Weights of a small GPT-style language model, trained from scratch on English Wikipedia.
Size: 11 layers, MLP 2240 GELU, vocabulary 3709, 32.9M parameters.
Architecture: LayerNorm before each block, learned positions, biases, tied embeddings, attention and MLP in parallel.
Training: a variant of Adam for these matrices, 6275 steps.
Each number is 500 + 25 x the weight over its row's rms, rounded and kept within 0 to 999. Layers, rows and columns count from 0. Numbers have three digits each. The size before them is the row's rms in percent of the matrix's.

# down: layer 2 MLP down (transposed), 2240x448, rms 0.00724, rows 125-136, columns 224-335
# up: layer 2 MLP up, 2240x448, rms 0.0107, rows 126-137, columns 224-335
down125 076:492515486528522488507503474472515519473516500507473498516488491496519473519505511517505499449523483498484485509481499473486460527487456489522540509495555518503504453474506497490499508470486523515490468514505511540531450531550526501511481494503489499516522488527492467542528476499493492511514510554496536479543534518507523483488518500540
up126 072:469505490478518502486521502504467488486548520496497462510445539511540493489509498507573502543467500499500454486511509518507500534545513474496494487475514502502457525507504555523495519540505521532461487466498516473459508561488496468503496453491510496480543483489517495535543525517523506479485471466488488498508471505499502533527497488506
down126 068:542485519542515490511472503480508467497470479494468489534531505498451517508471466531439463489533493509527537512505507485521508479469512475497492478532497486500491461513472461470504472455530487495489549536525485525498459459523533531503498532494482533523499547522526500484473469478472504538504507538479498504501544473484480465447508480472
up127 140:477474548478497530524503499493499509457507496471503515472497442467559495496549512521477508524503504493515523490455533521501512505544529509443498510441506483489502516445504467511478500517507549505522517527478532500512512468494492464512461491510473522499501509523482502471508537501483485516509474483527526476514523493485476520525487453444
down127 126:443500525543524440497499528497492503482527496457501450548498507524506500513504437533520534479526481484477518458513497494541503563495462515485507505578467526504522493490529478485497516510498511471453493517524433476525506509546511467472494501507496490508483495489481458484509556518528502520503505499501476486501459492433493543521478526518
up128 136:487478519472500503555475498511478436522546519518504475482504500525508528503493480537469568504516505460470491510491507483517501497505525477492477476456492487461496486515557485487493519501494529490514474502487499535530471461489515475540470505518479487537530564442501491497537496517483520492516503454457484481489532542438488487466502448476
down128 150:511507499511494514485484525537529565501460455498506504543512465502502472521466497484511471468461506490496518522488470507497505524501484491498502499528501458481509529498473507522555499481482459512444529479530510489518534527516466509480506505478504510474435493538496486494506523523496471497521481498507511510487470497527521485518453530519
up129 113:503523455511496479511507510483526560470493529520523515455490519521538502496472492458458500511514536502559516499495542474497515484479494536538515504505506499480493493480500484496499530474488481509494470527491544498460543508500460499536459493492483474493466508515579506498506531474554499509472518472495485480510504544485520530497506546506
down129 103:472485528502505512489469474497498487475506505488505447487506496468486492525505489503486512470518503519479449468516467505533495506485477520491508499447509503519501464505521524506507485514492543566478517503529495540530482522549485527526490505484499506516518454512522518485502515525490491514518496520465483483487507484500512452548496456493
up130 101:469467486498515516523482522553523502477439478516491528458525468497510490518497521494529521529488499526500508463443486457516537522554498509487477467470474465511526532476492479521445557464496485522516525467499488536506483521511481549456489478516500532476574476538495521463508493555540517522469498491500529507494536482508516520501497502525
down130 102:539501530490514502507492481524462511516503517495547487508504527529528518502533451512520490506519480456514500524545528546486464475455527500508470562541502493479487465541522504502500492530486510460487485520507522491485506514501522488534541508520501459509447523468514537519493522471505512472466517491492476462497483497518506523485519492502
up131 065:477499512507466458483469551521507502476493514518496553538485490540480506495507459469485469454468454488484489486467533500538505524497516518522479488506497493477542496507475509503491477484479523567496486468517496490484508485522524534481498515544504491530446512523493501485463514491517494489491506513487513464528483539459512557480509508526
down131 055:495486473450481533480492493483458485497522495495526521451492487487515497502488518543492522527522520507507501512497497513460492463499501472474469459506498495510472523510525524538526475515515488495513500493507513510514492536500469450507500541472503522496531496501499473535480528501491487523514473486527448512478500523528496479544489479426
up132 128:520465524487510489493532521520472498477496463474529491492501457503492515512491501490536516504551458485507504476549479496522516522521523484502520464456465463484512479478514527506471471498520548469485500470521518507494497505485566505496504517570494532486519491529527529484513464508525528477454481454513510494517520475495489501479488445543
down132 109:513492533467442505453505460558534482458541549524474473477490506509448518523497501510499504479492518465483498514463463493487509513518506510504489496550513536500538512502486501467525518502484500486470465492512518507514528528532502489512542479507533486479467475471558517498550482495529502467508461507476511491508476488480479459519511532499
up133 097:462509473495497464525519491509473563501538471467519453454515516504484510495480512562524500478527479516480492497510527534528458537516487530486487514485481508481533523518536557530478497507516502504436476492492497503491521470530462490494549531477480508473518493516516509467531473507475467513539497467496526553500517515458484484497506472511
down133 099:486498520488508507495460548504511473496486513510451534508504481510535501476495487489512498462533496498495490483524519480502489544446462477514483542481503476536464468456499481499514447439513484520541532519511494486490479512466536503497496479480527542521485526491493504524469495521486516480464474527533513477511502498490526488503492525512
up134 160:498499487475495485519516515480518532485483499441506490539495513519576518505490502485518464503503522464462495519508488500513530494514483476498495506509497443553513477490495452490530550490562480506514515481535492469490549506534486454524557497476553507450508483528513486485528504502491515473456501485519487534492528495482492503549505467466
down134 151:534527440537482475496530474529513503469498503499515532542459498538496491437459502505474537474493502476492529502514502507524508497498520477502500494455492507513510527526487498430541502486551481527505498454531511519486497517503499496518494505534504496469519481492552507545465465508487525513507504553503525446506504501512486458496491466495
up135 071:503470493460468529514478509491472523508478464502509524483488524517520502496494539513499460424531525518508492508493498531530488532533475516478479558482502523492526459501456504494495515514485493547477509528505478495512478564535479508591532527494481496516538507500478514475514505500513513504499488470525502505504492493500496507488527510423
down135 070:482520530537539464502547504479531454482508519505480502515507485491517448502505453484486500567479471503500483517528513489520493437507512480496487481518505513495485521497528477480521487474509518456553522472529508508505501479495493512418485484477518490460465498483492499480473498498511493479489509531479512496526478521496501459508460510552
up136 086:513508510507495495485511484487520498504531534483500495509490470509498494497540499474508467493495493483520500516491481487511469504437466508512504515513503482494555483523472459492483520482483482506521460538528514473500536479507533462549515518467510491511487487455502489510496494474517521499498495515497487457496456495536514556516503488508
down136 087:488520496460489498505482502528482524473483433488494476511488516512520488489446459531497543514504514515506520486497530502500476472558512503487491498511506556521455547488517508472501493506529490491516499481499491476485508494495473549489509493473469495497492516520502534507527524481500473492492489466524492526480491506477468456504479495524
up137 077:489501538504508521489516477493495496563498475481513478518471498490528474473511499504508467482447507508531517522456480495517507559502492499491515515468533491481502463498487523532530468497473470500502523501514497519487460507487488478449483491422444530485503490495520471523531503519494514506491443487487486467512446484542524502477519541476